config.yaml
norm: "layernorm"
norm_place: "pre"
tie_embeddings: true
parallel_block: true
init_std_up: 0.0194
schedule: "wsd"
decay_fraction: 1.0
doc_mask: true
z_loss: 0.0001
steps: 5085
Each number is 128 + 32 x the weight over the matrix's rms, rounded and kept within 0 to 255. Layers, rows and columns count from 0. Numbers have three digits each.

# k: layer 2 attention key, 256x256, rms 0.0725, rows 103-127, columns 128-255
# q: layer 2 attention query, 256x256, rms 0.0726, rows 104-127, columns 128-255
# v: layer 2 attention value, 256x256, rms 0.0747, rows 96-123, columns 128-255
# o: layer 2 attention output (transposed), 256x256, rms 0.0718, rows 96-123, columns 128-255
k103:094134112104119132113111071115110098173072140062182134154165106094113120142120158125121145129136128144187163110101134115152169127128113153092103083167110178126176098138042089121191147070155143146085116155128094107186125169131103101086150094160083083127152116154093125153149128120155113164070162141132074072127131177165168131079143170116142068142126140150138113154132137134155151126156
q104:107053142110126172184131112166128153085135149135178138170109177086093117140152106101175097153125113144148123111179129047160126111160119124028115092103137167129138141148150127109074102140123130096129127128125150116168109128109103121132142135114122151121119135125164112135159126119149129160161155172170177125111104147162113114163166106106110147125111162125131102118053075074134152123147
k104:128134179071110140128184114140106116163154110123162128129119081109224159144147089100103139123131107120169131149101146161117166105176105162152140185099098071157147082051095172153144164132114136126093104132121084137151088135139129114185133116160111110078143064150108101140144112181095136184114119150127131157106148127109104117150162127067109039192080129138117140114127113126124149186067
q105:106159167151124169102098132077160115167130117081095080156136154121164132127130141090188139132124098126144117110123112077124148152110116129164179103158136131128134125196104108085128178117108150108116118100153101136107123136115130105158154175126135122152112170099116104077148116144155146103123174166157090111142057082142159115127193164093085099136164106095103149105150138111120118145126
k105:169145070141105124126170113089185170158128150114163110136182097149137139116148097113139082133127133175197163161142069119144143113109126128133113112076159136125090116133082100136149164125156109161143139166140162140208111128132127092150123146131089108121175119105135100088096209135127110082159154110136129129137182178088057165090093062184133196113140199147092140134100151149180079150096
q106:105144114134144081077144141097123112126110176126175139150170108196095075143100095146154114127054082166132131136175111128141113103105073132081098142152168128106124142149097117156099123114110108100146102126143072129147161083106095123172164150162074160125093164091097150101147125139143101199102158107103116078156166122131090133076132105143121154151152186180142156154113125106121146108113
k106:093097110175097136102141145136180086178162133097155133116101121129196057148096149100156059157127073104145106126173176103224097107130163169116119097132103104127138099144092133153176098139121102202144100143137101165154122094111130154150214142143126102132177134126166113178104143160137117104132152123125080102078115125148115164146138132097150143104108148169115145120114175119125089108060
q107:139089095127134194178056166137152122117069163129105137127108131199145122147132118114110123128125140086082159139107144110150109125100144127144151139158122124144147139141115091152072189092105160143105102106130127129094100070163144139138114140101101144182137194109145156087127123130111081149136152124110162151158107068131139122063112120114080184137130131130092123169128203104093097129106
k107:109147088133117161107159074147141165158161115121128145175123142154091111121145130109172135126105159130124129128071132135088071111100100104113108096121077122137118118152145150095109106122133125109156134102132095132127161162152165165110159175092093130100161097132129063178147111165096108098120132128149081067161122161145179092151155115137122102194139124109153104115075119147170153149117
q108:117112081133122156120073095112113069140118119087159111144138113121153131147099150139118131178129134173106099123121154139095194086188136134094097104114074121115142119120079159112199078127130145135146150131129137118133129139122104084134090132119086144142115126112160151175105159174159189144127158118137090153115168116152176119094152135113102115160173094113111113157099104107163131100131
k108:110108138143116169141125130080092136113107158064164152100082117126070186132121109137076121193133111156106155138163163089113062098184103160165141092110113101100129135159157130152089142122144131175128108151139153136108129144112126100140137150155141163140130126102142121113133117110114078121085111098134193150168163097083157162141106131148137149118094185143105128157099164144071138138157
q109:135120185099125152197139145130105083074095165139146147104107114129079093169119146130141171131125151114138109155152079142193168154095088126081099155110168089147094111144154189114167136126101148153104146143157133128129161132132168138134132087181177110157146125173141151110103111150124060150165140135132132164088142109120126126115135084141106084127178109118137093153130169099117109141108
k109:107185123137173180143119108121174163163171128127128057130165165076089179133089096137132122129115180183143120133122162131073137131135147129107114157149125137130154136123203145143092178183102051152138113091149150131105151147143170111163114162118127101116152177135084133136116125106137147158097120110124119143111049148131104117147123146086132069152130123150077117043094138073101101115093
q110:165184147112105096081118170108166096148098063096102139102080157130132111160147119121156157083154112144181120140153115145154143091152106117115137102139110149148113126179142097088086150156105129112125148185093098085118136168158114097118156133138087145118138131113103172103169188170130195146104115126065180159135131188165153161117138095111136129152123114160097118144126156186153152072098
k110:071163124098137093122094132114158088170067119117127160102121145128172111115161085139160109147100154163067114154129082120177180106095127150066115158084120094097160150097102124121170124096132122159110117117157125158134129099095125078117131173160173098136129165109153104163109128171103125099079128136121125109123103150162103130157098143109141128163103119134150112124123121099098119077159
q111:145128057162097118093170114084152134097123133080118146118119152149137105112138100121139120111160122121114075093149142158149154162102134139134140087139120129110156120186112163113126142084154138132171154132131171150183113096192121153146129159129154178093168159097095111128152135120130098068143101153143120120165146150178097128097125120177099139177183105149151112127141151138129126166117
k111:137127087139122117129161112139114109136126144138142100171124124157153130164121136159136130081132170106157146127100151102120098098171094167146193101093049129118104145071066161145107136134049130128143143130104073124099113149099079110100152140184105113137123075074104159158127099182144124149167134155151108117124146176140096122138126095125130133125139167173154125148145095169131156104106
q112:156127131121175125152136122118136100083132093117091132117087087135153144178083190129167115122151098092064145114144159182085138080185157133121125137117156107144100135109173155069149155134157127174109152123095134141125111077206071083104094174110110180123116169106137107128106153125144144168113119151113148112094132150108105139145141147121130082174066114106069097091134090114120170071138
k112:108096115146071138144166128036102143116123120096159099154139101155113115131102122094126168143130115141138145132135150171147072144140104106134118134175121092163144144191099177079165180093112156064158141117125134096094171135052154136146174104193106106088078128081152120167167106118125129085126160174186073109110083111120174165118161110164104095148163139123132129184118176103131087151136
q113:138127092153120119135100102127117080167116123090119153123119129117118148115125149157106118140145111149126185140144122169140131132142120138154121120110142114111162110171070124182188151141102138134133101161140107081124077098114140100175122155121128074168143135095168142166087143125189106076093183114145056075171123104062107087119173149112100116112081146147103120134050178100126066179138
k113:131107135129091186126161120117150166118089140183129157141096100105079201117162136078129125110122162065149080130146110147083065112130086117168165101073174122171133088138159090121083099150108143153111137118111143122118118112125131076117167172106125153105175109152126113149158152112107166135224131065131134178122157138078120183123117134142152164113157126142197133159156118101113122131154
q114:157171125130180153142121168113083164144114118151091097108154146121109133050153112166128181134112115127084184124104154185077124154152208171104095109128155108114116121172119182166132136140127165080130142118159109084135145140120154101158073142077111114142131100168094084158118083096096104125156121131140100078118122084115120164128133144128092114162199123151142133090094091120130130133113
k114:163107123134127130132139142179114158105119117128099144169157122132097146165140127130150164108140071088087154155095129097089134140089163093136125111130150151144118150155099119134167119076097181131174109101135133132162077113159166137115122123145130101102107137121120092127176141130098092139160114121150136106115177142132146132118108051110179164163189156140123203161143101134116095118165
q115:132112138125078164100137155143098141085137124105101137116175115122102098125117128110138154120108122140145089119082139099179142077168135130120096134118121152150118124101112216152144123148120061133078120130081107121103168080065122173147163121149184155117081102080098116152131084104150098103133114127120121132171167153134125119168128111134142093116083138084131105113147150106125096129082
k115:150110147191147141108129117144140079155138138109094120155131163131168119082105141103102147140135148102186139117078113178104111124140116093146133098155159136139119156083192144165130097148120132166107139084123130127156107151168150122164147110091110082121130121155103101176091127138116131108122157109119121078098152148050087145130122165113121121160130128137105132117068159104119153182095
q116:151120141159120090128100176129141132114185053112110121154095169078129104182109109154142135126100114166132155141152147124117108122125137147213087146108152180126090156148128121162107161124184138147162121181094125107154110126138136133116109095146095119096151141119152088125128159155119123139187107098103152126080151132123126107135166117093122118143125131156170143151138123111141085162129
k116:150126165138101117159122140117088110166127132165156100125138159132164162133142134112112163124091065083104148111133127154145112154120170125123142181095148149124131147119136096027127145125095154097145094126146130135098122116112150117088119161082202088135080141125122165131176182107118144145141102125135050160103132162112109106119117118134125128119161152125128123126098105131148156124067
q117:132093125139145181076176107190178138123131131150134079072115105096097150110104112081181070089142073156129102128169109124128106104125096117124119107129128165110145167115136124090138093104109079117121131111138183176128114100124114082141060106120183147124158154134121134124114144126118113123153154120096120108124114112138103124148154179125091129111185181185134115119141124182169097127184
k117:106081133136102130142145145100167128157147121150114138157162120127140138142139062152148143075105164128142123171139141093149120175078126110093189093155173166139076155155080056082162146164141121120108102063112148130121107154120152158111126176175109150102101180142127101146168109145142073142155096141104116171134121105130102164095193126161142076083123164122114187126132120118112125134080
q118:135144160088101168158135154072114143088112123091105125119097110201162135102146124110140149068084171104123147156127061128082146103145175148150081144152083121133122090151143121122105140151125143142136204136183083123153111170149129125096108176138097173160155088093113105161073104126156089107128146166112116127141079132088145135073150140099109109166147164143128111099128158138131155115190
k118:110152138145080190122127153105102156134081127105105089161174110095152185149106110138164087099172142130112053147096080153139166113113145074144138110144127082110151137112112155149171140098153128125108157172092092068125083155177101164095148117082117107145082130156126108186165121141156102160074092105180171106164113114111152154125159110135130195143138129063112121110147163118149081212083
q119:072118103162093105096103107119138126115083122127157080165145082130159148104082126196079113137089133156137127115131127119167120105140109127148119133138118124150142137134110113151099109106097103118130126157110126112088158180123114130084160161094149120147126107102102136096165070126169118103111120121133136148142123142129114128128147110142118117110179140141127156169143147150078109110142
k119:168131165188109175121124145130157148181145142112088143132101145146132150166155169094159124112130083160109102122110175084115098137102121106101104131080147132097141130133150164131089168114123136127125133116123118126118128107125155068106135112197143135103196126153160108096118134117178104169143145147136112154121127139116080144143092134145131146091115107117137099133105103102151130153115
q120:090103137132121105101146131152115106092085183126143111148124171117164110073100182162128138174119144111142131137159099170191146101151128132121075201105127182169144156145059175148119129160090149115155103098169143157152128111099112143149113068154162132154102092142141189166137108139143112131094148126151097083112123140109158155153117126085153153155110108155158127170146097079126119151092
k120:195174134155103145113103161117129143102156176082099142138123146074084166134129119082086140115145141167167100133118164122117109180106134083167090126129118159137132097093128164146124123137111120120131167155193131169107117181104132083186035152146142113081177135148129166155135127084138088154137107114104206175097162141130150157173155094141112107136120155130149113130095102120106101136119
q121:128175112133098184095153097155172186098148138078090121110125140123165083154141080094122046160114080100144113171160124116153153105130108117143139130125141104162120139163102147162116135166129138118113127101089092126124129097131066143155126171174114131141104091131169146136122110141140193131131150126136086100170126131094154160166076140084133123164109105132149133195069094113098150108122
k121:145119155221059113097193149101182161155133164131151109136159068106106182147111155101138139147135106115092184089116182134124061156112149149132096158168110127150087116125101132090132125169102153133113132096107099164105094143088135093123099162165103135124147117109090116127102171153138104180155176136106193146117149104132087170091181106202131090111195181084129157118105073120126111127114
q122:121139086159119164155149147110114150107113129129156107162127158081125140083119091125196078171148169146124142104118145143159072129163162088124115133115130145144111114126131108105165134119099139152166114131150144124171111157138159071134124134189122119159161091155208159107113118117117114112102109117145138154205105101115093178154099072123112127100094124143096114102155103143110114128110
k122:137113156105095062095118133171145076088121090123129135189146143125133140196158083156139185152133090163049168114127180118080149141130151186151153166128127136178108116137128122121136139110106125123131129109084131130133177138148125162114160136079117167095130173078131081101132192123122114076173131125144137160129177138155112113106114171151150152124115136227096105105125120184101179069107
q123:141121104135183131140125120130087103102092191169161137134110133088128124148081138141094146109143142175105130135100123163133142123153096085083089129112152118147169133083087139156148127137116115149145159163128090124105156164104127130133184110129112136127111132147161159116117126111126148156118128127124155147104108135142209104114161070167176140145143125149112158104118134101107155137098
k123:162172137118151095103142138132164130146102082104131160133093157168097070071116128176115136125133187136103109145164121143117115132147129129149117113133154116124140128086162135163158139183105072122142147150144146096141138159145148126132122125113158123135161095147150184151116117142147123087105071111105096052135159162131142113193077188057116098163108081138130180118143143107118113070147
q124:172124124165154144193136164097118147148104139120135135074114118170181147108126157190121114138167115073081153126117168083173132150192119143127118158138120140175117117109117136160135098151112191100140142099135104114107144146134095128134131148160094130129108090126113100106143136100107162135111083141133173139163069126084148175091139104145140158092132114107163128143124085106137123168124
k124:098109145218090157130109141176123185116084070138136126094157167138056126174141066108115117128106099121131148151085127126105192145106169129192120077147109120116072106164125162149116143100136097169150130127159118132144173149113122102105123140095092126087113124139133181114111132081145144163131127130128111165145113100159139103126110103136100174164157114128109146144139143169134111162125
q125:128102114148091170171098152098174168124152057098159192116109101143139138152159109087099137110111107153074143150156154185110112114169132135164141134123118109097123059104136111171109167108129121104108140158105148155121128091154126097183075097092116120088159127086080121139148145129128171134127130125134116127117129112087133157113106148130071202128084088088151106139134130153110161159123
k125:095130112157122122172165126124111160177089140146092115123157096133108082126157109114105072124114149117179153186133173150134094141099150129140135134155124120109082172150103095120147156134181080122099085126108077150137136137059115096111108187139140080159093134154120163097075141099074156178132167091096101193123129114145102144093172157177147138124109153101115194127163142153170143111130
q126:160175147116167152103132165150170090128143147150083128159129115158170165122074153129158190148165188116124107118113153097095204111116139166137160131144139105114138161173095097139126110124087118112108166164149104143110128128154140163100192166130108105119141113145098120180090066149115114164111131121129111064162112053179127130101138126125089139138138120109099106171159155145075129107141
k126:114116107150130140146152070080156186167113200122097146087089131106107059160218091110089124145159093135119139120144120110126171098073152153134119093145102158121115111120139109136138164155086188154174136119162159143131135126156115110109122110122127098172141113129117053133109139151122159126069146137132158078118108124174126126102149113149134154125154109123156163165182110163126031140168
q127:157097138112146181084148112109173162119062121133104178144124102087089118144153139192136136103114065106142159117104085128133118140113170111131139159155109177111152087145158128154172155142159103141142174098160125204140156133126107121149120164130127098133118139166091079088101114149162132192132140160087083106108173104058100180160169145144127178167128152165151118133164130140197164093128
k127:147148150153093145143120087159112097139126112124155104163114071140127075142124145108121064117092105097118162116105203110083132067149146134149096112103083142152066117065132086140132102116186182094130096132082144138087114077184093075095160153150097099104161126124164141103137078113119128120134134116149157153156091157124095188193116082105138142136127133092149161167177086101175128146185
v96:129078120120118094112125115146087144142141130129143143125135125127109115126130097118132134141155108129144149141127186136095120139144151155100136127136127102129139153077131134091153103128104129135129125116106116110146100130149118158141136124139136100111108099134130123140114135174125112137088163123135130116123151126141125090144161106101116112125133112109144137137110121113162104112110
o96:099152148116149130140106091118159128160117119139075114146135144102117128107121147124150138104071170138151103128130123180115165082104130107133133162155119101097166105133140134124160128120131148107087138134153103140133162183143114121135125124130119173111124084155122133153128119108108119146131137122114115151148118088142152166138151126137113146145121127104101104134157143124091111129122
v97:181128124104109143116135124127169108139136139094104122130126114136124113134147114123174132139126144091103143121142079094139133116106124117149137144125126147148105126128103119102094132105082116120162099107135170132120163133112112099129137135148166123113138155107149139132109150112102148086161129085099133131144105106158117176154151126139163133163138127102106127142105142162150116098117
o97:115092088185145084121146133172118102142133148169127143078137133121093091132096166160066137111121140139137124121139146137143132177116172143138083090164166153120150134108121150139168130138141131132149140148176104184125123112123110130116116128155141089133109111104108174120144131139146130138124125118121145113129146165151112084177058132108130114095078158174157124114153098102142134154118
v98:159129078163138100105147107124113157133181113086110130176126146097150138124120120121117126116127107133138136113121188104125136141117123142154089080116112117143109131124197113128092100167160073116099102137094105127154130093121136092114137130130129110135142125184124133142129144126161132142136183132160102127125112136101123127111105136104155112110137154156098127102129117135143135082141
o98:099114150102110084104127175133139123147086111074143130101145136193171136117120139102130167165158132108153100160117103125150145090110171112087138138094166115171059153103014177159122155094092129155168160122099079106128163160146110144148108079081104140146089104102139102104108091121148085119142087138108148098134091119133205120121131114125064129177152118151101102163115126126145128113132
v99:123112151075156137088097104154116101110128160142107147131159129104141169100116146158053167151145169161111149108138157151128175098138146156146126137143097114142159133136108142159180149139146120140106125164159121121136087137140115147128113133117108127162116118137127140108123117138167135126135119125123114117100153141144151127125133127134101093153136130097105150093092164107134131168132
o99:140130157128145130137132127095129122151140130118119166123144112160108193131114172139115134104111180124168151095119122208118144099142126121123156131148145122121168107085124119113085117152124149117139166124133147121119162123128112128140149137147165124147107120138146130115126121092097143138071111105099139156155074104111134114155091143153114192139132094153125122166109148140108103117139
v100:129138107135157097132098133160113126113111152074136152161133133132098163133130156138152091150111156144109153119132133110081150157141128132143153147140134118095154127132094128153148120154128105096129127120118133131108129132106105106089128133139132087144171112122189172122107135177140108084089089153118122106157132107125135156116119131137140179175137140118163127141112136148156115118134
o100:117094128101093120144149129134117170133121157158183140125140117107148124172144158121097134103166124099152076130130140128136165098078106133124099145099134119174143110088093133107111104105120103173116141155168122080121139116105132110163163115123147091136135141130132136107133124138097122133161192091170102160071153187140113112205114091121136112117079165206105090113145163127127136116152
v101:153184149126142166085143163139131093111166137120126134135149138161080135097110144154093171152137156173146137120134143160128133138110128125130142087154143125125147174098118110152131121124111137107117116155147074083136134145074145136123150058105166137154141156134151134138136118137095131132146116111138114135062133157142110137167110115126127129112154110125117168114117154098169106146123
o101:125086133130171096087160101127095080133085118174085142128117139127131172180137110157124112170180164133130120092133133140127148087167117134115163096145125124114155078136138156125124107155132117131101112091122110112141129064171131128136138169140149168132151143111080130120123146119119102157111092137066167086114096116117151144139126132109118161107083109151162143141109100175108126127125
v102:155130109088163128142104124100122084083103123142114109165114146122133109129131146150112154175153169117113149132084136151133132112147158103127102137118107104082156150071128158131158120132156120114103115113107098112121104117112073131125125125127115157107131151190130115182126128155137113138131107146130132161135124124121132093147126108159125157133106122125118144119124135149112135122100
o102:135140136106103143133111126125112129112116149104085162100117148108133138122140133124112139096145086129127132125154096134136111162106073115136135113107130142129130121149122129167132157177111141145125121180159119152129107172101146141157127072119172077106121098126169104105109107124126121095132119125109135137112102145105132114123147119134126120152102113169130096146103152111115144137143
v103:119135186087151133137097107111139142140135134135146142104104092158117112122105102125153144126110128111109159090129130139141112135110156148142136145137119122151149130108122111137124123158130146113120095084122147117112124131136098091118128134125131145060113121094155129105160124094155117160131115115145103144137140085123166102123123130134125130133120097121118083129083148138204106117129
o103:144100113100156132131135167119103099142144133128123149145136162089140127092110127115103071109122122078148109184117067125112103109136131124144113127189113098124129075167103087102122164115100145151111153158153132175170148130132111148094155109103116094135152108097142103164170128133113136112115124124120162082115125140118163126123185129127103109148095135151100136150151160100073105087115
v104:084117151143139132163151136085135143114128132138101127144123110168114132110094110112127107096100114142127132141136119122144153120130129105135114127137145127131119158096153114137141124134084111112161121100120123107096121125091162126105137137110120136118083099104094110118107150126109161147124139159122084118175099120156131131153163140162140127090148088103131117121139106146109135127123
o104:110169160098132119167117121158135137149121096124154139112154151109160079125221142153152125159085084107146085120153121127063087123112149161137126117184111137093147147152138128150130119109135121127151138139150111131163158138148082119144132141135133092080161110114127134101186165087103116114115139153131123151097136157120073146094134136112143129103129128139151130114115124133119156089077
v105:100120152157127128120161115112108143141119094091079124130134138126176119118163151141143118117077137071165138134076098111139117137134135125103125097119061140147129140110130108130119156171152070132097139115146125111170165136112116108117112101131133132111145133121137168131118116108130077156109141148118102133116113088117144087121112134121126103145111111138094120106113135163156106130187
o105:166173072096102154160082152085104166117144130170179129192119134138102091122127136134157167132114106103113141153164129142166166107128131128150115142093128122135119160097081195147144114131126134157172088163138147122100137147150113160130152093117087144173119161113126062128107045139130105123155121141152123101125125138140146144174159122183100143161132104134168133120148108094080118082139
v106:133121060098130129087172178140155161179177157110157123059123148131174146129136134161119142168148128161135127191092133144133138105121132110088126129084111134103149134119135129126145119123139158082097112137137118115131086155093106115142128117106104148155146176150140114152117141107110130116151119113130075070104157080122166094064159109106136114174080116096115105114083164148134125146128
o106:134134159116136099084144096125179123096118134126081110168130073127118135122127119114131150176112175148107118094123155147119099098152187168181179182150084171120130137125181149093128111138098143171114138141086147120128145112111130092154134134158119124142147109120098169158178087130136106106120130157091142121127132165114112114135084162139135103126148095090185112134164137172090150092171
v107:110134090115098103118152162146169143162175130140112128115120141148139162080161118151118145109141104132161102117095143119126098133156087131066090140146114131101150112123156130102123095134114134094133096122121127119089073126134158114106129120067149143126139159090176114131162137128122083098125163137078103123094132133118130159119149105133144145089126108157171113160119115160146122124144
o107:145101164119167142051103095144100149126103121136093114131119104162107114152156096096197110142141140157132082114122140152161107078124191141113138115111136142146130132148150153141121099142150121167096131101157130121171167145116128100154170166134076175118175124096092118158164116137133133123092130119085146132144112103095097115136107197078088084162117146147127128082111139110114149135132
v108:122157116139133130137088166125132123143132121115122128154114144134092138127159111114112129104134117157137135158085124100080122148156149116121102134117127136128138098119153110150134143144124180209149158137133137120134133128119160129170103132084122146124136138133132116138085145120163126142077120146162142093119137119123143134142140137119138120089099153144132094081113147124113139122131
o108:164118138117142130122159098135126139112110114102109101089117128088140122192157101136159129139130142114140135121138122127125142107098131174130178133126121123153176197132146098133106147104132096103094089120120134137101155150109122169140147117133103184124116150131159089168162121101125094156180119174146134136105093150109119165141139137081123079143128109150140096101125073128135151124094
v109:107105100128132129123120121111130147162159160123108143127124146124145137138149145160171143120098111078137144182099110106084062135135122109126112132107090173128115117152120120179125135110095142132135117082132131172136095114132172160117163100105143156121140135112111119100141177144107143136101143138147109149144143122079113115100131116167126116133097158121169127137150102153112095135184
o109:111198086146124142118108100137137146101133075116126117150111073129094094112136115073149118133095102164110092133128166105138138108152104191082104122111135156186118178131093125120182141123188062172096098131098136111131074118102097078145089108132130173113099114134110139166128094156167146116127111125141127119111104141155122109177137122161139113210171142150131123081137108071136130123105
v110:108082147135139153117134121079109130139124099086095118150108143113148116134140112122138130138111119105132121125123145117125103087157136127121124141112105137155126077176103154134164116105150107171118142152096134138118109152148125157126105129134124131086116150161096120156160147134112138163118130112162141108133122147114149126149153150115108108152121132151126132139117113119073120147140
o110:133167161142178097139142156127152132120181120153114147118132108134169174163097071099120117093096116139120110127160132161142131175146133126115172112119117139083110149102155115162152128103173115109132133149137122176097138116120105133154123137145146143140117103114128084085082083122138134105077130156114115139163110125152118153112125091197128120088106102088155108094119125112144111118126
v111:097096124102125197181118091088125129166080092122094159067093142113104101107099145143149091076176119105116127160122123131088103120111117104115117132108118166122133098163120109128137146139128147136166170128142173138114128172151149112128107106171162101129147128117148127164202157117126124200127120111129107124130123076127166145086133139128136130119093147172162137146123144132099097143154
o111:168154130120122161097138149147096147116109170162163083170170114147148122099130153038201114140122098129123145087122149110120099137168087146193108107124075138143104138165093145123128148092164125123155114154149146170106143108139117131117142170117048154126138141111109120150131104162136180146137144150133155104117104159179155208164134135128116135127126150125144151113098129143134152145150
v112:123156134144105122097138154096131149114145126162131138138141101115153134119134115148137123145099142150140151171109130109103110118114134155133108133152064127164157149091168129154116118129124098122104129135087081120157134105148144106111097109138153124110146154140106144094159145118125092110154153134097080103110141129129138102105094110157165110159128139118145112138104119139121141156138
o112:110156091102129149132139113143142125119111093078143086175112107137168136101154121080161184171163109099103142127162175105107156115150106099105140130132126165142099133125088123112109142147133111144153123107093128105112176125111084187147115107106081144143112137147115087184110113129127141181134082091097149070115090110144111189151187114117111174139154138107142122115143128105129121073117
v113:177181089117108105095116148150106138147118135115127136129152141128122141134136127093095156107109148159109113165094117129164139113147158126148148138109113078165109166092159130132113127142121093148118118133115076145126131108100131134088118186138099134149162149116143132126121106120075129144145095129115136162122134127125104123121103141098105154133149103099111122121156130152106145120130
o113:087095133173117104113115088106159138127127106127155134136042142114075138111144143162112110157178157114176152123156129132118135123067083108082147120150122131122109109146136151127117168105136110104154130142161134149168117128146140148146091055133171105141110103142137133112108168117158104129103146120124111166123099150119123117158146128152152097162130100158126144177117138073127095135111
v114:149122119113142122112147156129111146068130109135115123158146143102149121159149110126108106147114137175119148158126112101129145153133113135133113089108135136168095092128129095144113123139144110149119145112105116138127147121151128097127129110136124112125123130156157142139111104092114128174116150135133136154133111110123133096156127108144121138142146099148142149080113127128120193138132
o114:129148108088151096117114133150117149115174161164190149090113132110154153121113111138160133144129105119187132126107156097139122103139120105067105129120106123133143210101129164130128126139137116127121110140116090137144114099122119153139163112168126182154120136123109018118138129133121125134146109141172131132113117137111092157105174141167143153152118136130108119206139118124158054102103
v115:123152185155118127107127162166134089145115162146142125134171098148103142145096093121145088128126144132115106122141075084157132150148126157121140132143127090199145174129116089122141153117100087133140131090125115100118178089136116116132147098111131102143150131068088119107107102119106157069157104133128170139122129135132115171151121128106095149147151163133126109112150138150130153118102
o115:101092105124106133123160075134147129143145173177150123134120141060098121161156171181134151082122085116171175122170164138098105111115099129156088129147152176098122055146158121083157134135101145133108112160151156128170129182128181149100105095123139129109108123144108133135142165179132100144131135123137121172126176120104068110135150080164184142120148120143120161078153139122129110152130
v116:076082140125089166153127110111104167150161151134085146111091135169086105103135123137142110122068142137115105103169107097112128110158190127152129152121137169108130083144105115141094159134079129148149144168161155169133169159143123139117123113129101143110131149112151104151155161132128099145103131117105126099110141109119102123146175113112103119112106132176091109082159107147101116151142
o116:176120112133113137138136156084116155157134152110112069146125102109136121156093117086148110134114099115090119127114129118095142092149087120147095141136138126111137125110150164101174143114140173137117151137114063126121132087145098144152153154179098131189125117126109138139086113075115119159053143165139133123131116139101126115139110134121107099119127146133148120119125145131093153109140
v117:148136145150114091100118097130113139130109135167134098146136119126094125142115090142121109143107161137109142163122114166143140109152128136154111172132153085153149130158116142124108108115109119138146128123125095138160137122161108134155110121138120162101104139167133136166124124130106114126136137098149139180129116102106138143125106121157116138150085133132115099144154113107165118145132
o117:086157135119107176165147149114108145157119135114124139119138124138140109150132136136092132118138112128166143155116126115108133153141120136132112103110125158109106133093188147156127129152135178136126134139095166142134134135142105169099114134139161068147115112107135107088110152127176168124135103136159142136128118144169078141147127153127197108100157106082156173127128139133124121089143
v118:100110128147144128124118124127108107125183137135118106167164101133139096147117142118119113141108091152126117142181121130142142117165112128120131152106117119151144104115142122126126138135127133122118132125121103125088142134178099104097130130125129115126146174113125136137131128119144121138086152144148143119142125090114115146157135130121134154140134094107111094095153130147133101111125
o118:168158152137130123181116133121133132202077119145134123113096100099113136128143086117153133129147173116136134110107140149120161106157164149146171147185139136148154106117121155110148166135080137156134171124091134107114151122107176178127113100155114113146161082130122156127096095115138112118122116157138128152116139093136158135145087093122160099153114126121106111099141154083091114099145
v119:133120110138124117156111138149105138121144112130177105129131131136161134096120112113164098076130078142134093161154110112138136131122130135124132149139139112149131114143117124138096124108165135124103126137125157173116114113135125129143153189093122126176113105125147121126117130126133140110147158133153144107142130155145109148114117150113136149125143112121157105122219108148127167123140
o119:108143100166100107108156090131183115143118140087108082081137122157106121197130119118123149133118172143151108105111157131121145125103134116125154169149163130149106130106125123140138156171155165163135152107094140120114136142110118129148094121123144129096168133178154131103094181151099096149161130116120089160131113117080096111096146139182162125087118141120096139127094145129111143100094
v120:111127075143109127099164167131136119105142117114142096129129116141120134113126136138087138151137154143137113129120122142131102114104133107128123147164102142102164140115133099136120097111102147165131140108134099103129133125119111145161114079146145160118114152121091108104168131153114108111141126110121104120086116124153141149121117134117119126117156109110129164094132152088128137099105
o120:134132122143138152083155140151130117126116089116136130147087129090149126133159143157130147181160121172154113134151177129133105096130087177122132095167134139116122139112156164101101099173137089083114123146115086113134130132069110075153145161122127108140117125122115176134119114125090176163130118128125129124136101101122122156130079139120142123140103135110128142171130172121124157152102
v121:139146132131113135111123108168132114125114107137161113095114121150154113117145131113098125094114140118122075152130105159097119114105134114120168122132129120097095105131119145145109115134106130131150112153119129131087130113144125107109100158118119121110150122075097114072115140124168162109133135127086140104155126116108150155102123170139161164124186179144132121158158157118097161119144
o121:136074081132084137082183104160158146141103157118110132123171140159154144134137117108146156118145126105085148108096119113139115166105145096168082145133068099162159120139157091086126149112148161154128126093153150108140104112182165102094101115096109102151159159155147151176086161177122104176160182134102111150111146157091085073094136128101091079121035105127110113120134064168143125130130
v122:144144105126122137153135095112138126099110123114100143095106182097107137138167165126101101113111141136113125134106101120112157154086105102135177119137112148118129106135115126122153143110134144183161128149131150130152132139150118128108138159120119142119133118172141132140125151134192139127129116102142204102158110124130159120097120134146151112109099129098144132153150138161110163090116
o122:083093098117111131106134117135134131118126132112182154139115170117094143179072116147098107130159108133155145090094149123145118126102105109101111138089111162188112130123090131127099158142142100126118115104070138134122109130080100097108130096174135129127120107150142132123111131112092116139149141161173092161145098110188112128116095099120114122113107113145125126160128140078175117175102
v123:103173113146183124098153161129167095126163144107104144152146137105165140080147109100094137156151145106161125114103152105110100129121139121100113080153132151112122143102150137102150124100126144158089107138119147120137109111102169119109157108107105105110135102110134147111115126138125105098132130143156121116102134164115129132150101110122153089120109153166170139099097111122137133099170
o123:144143151078163106097151110149123144090119130147131090116128125119120074157118118168151129148131127113106116140197157148153133115185123134127131166093159106147119155142096157164110085155099102080140143116146092103112147136091116085188132171108141168129152115148091106127129114122139153108154145128135089090092125105106119156122121138080068144133120079094114116102124094135148187139102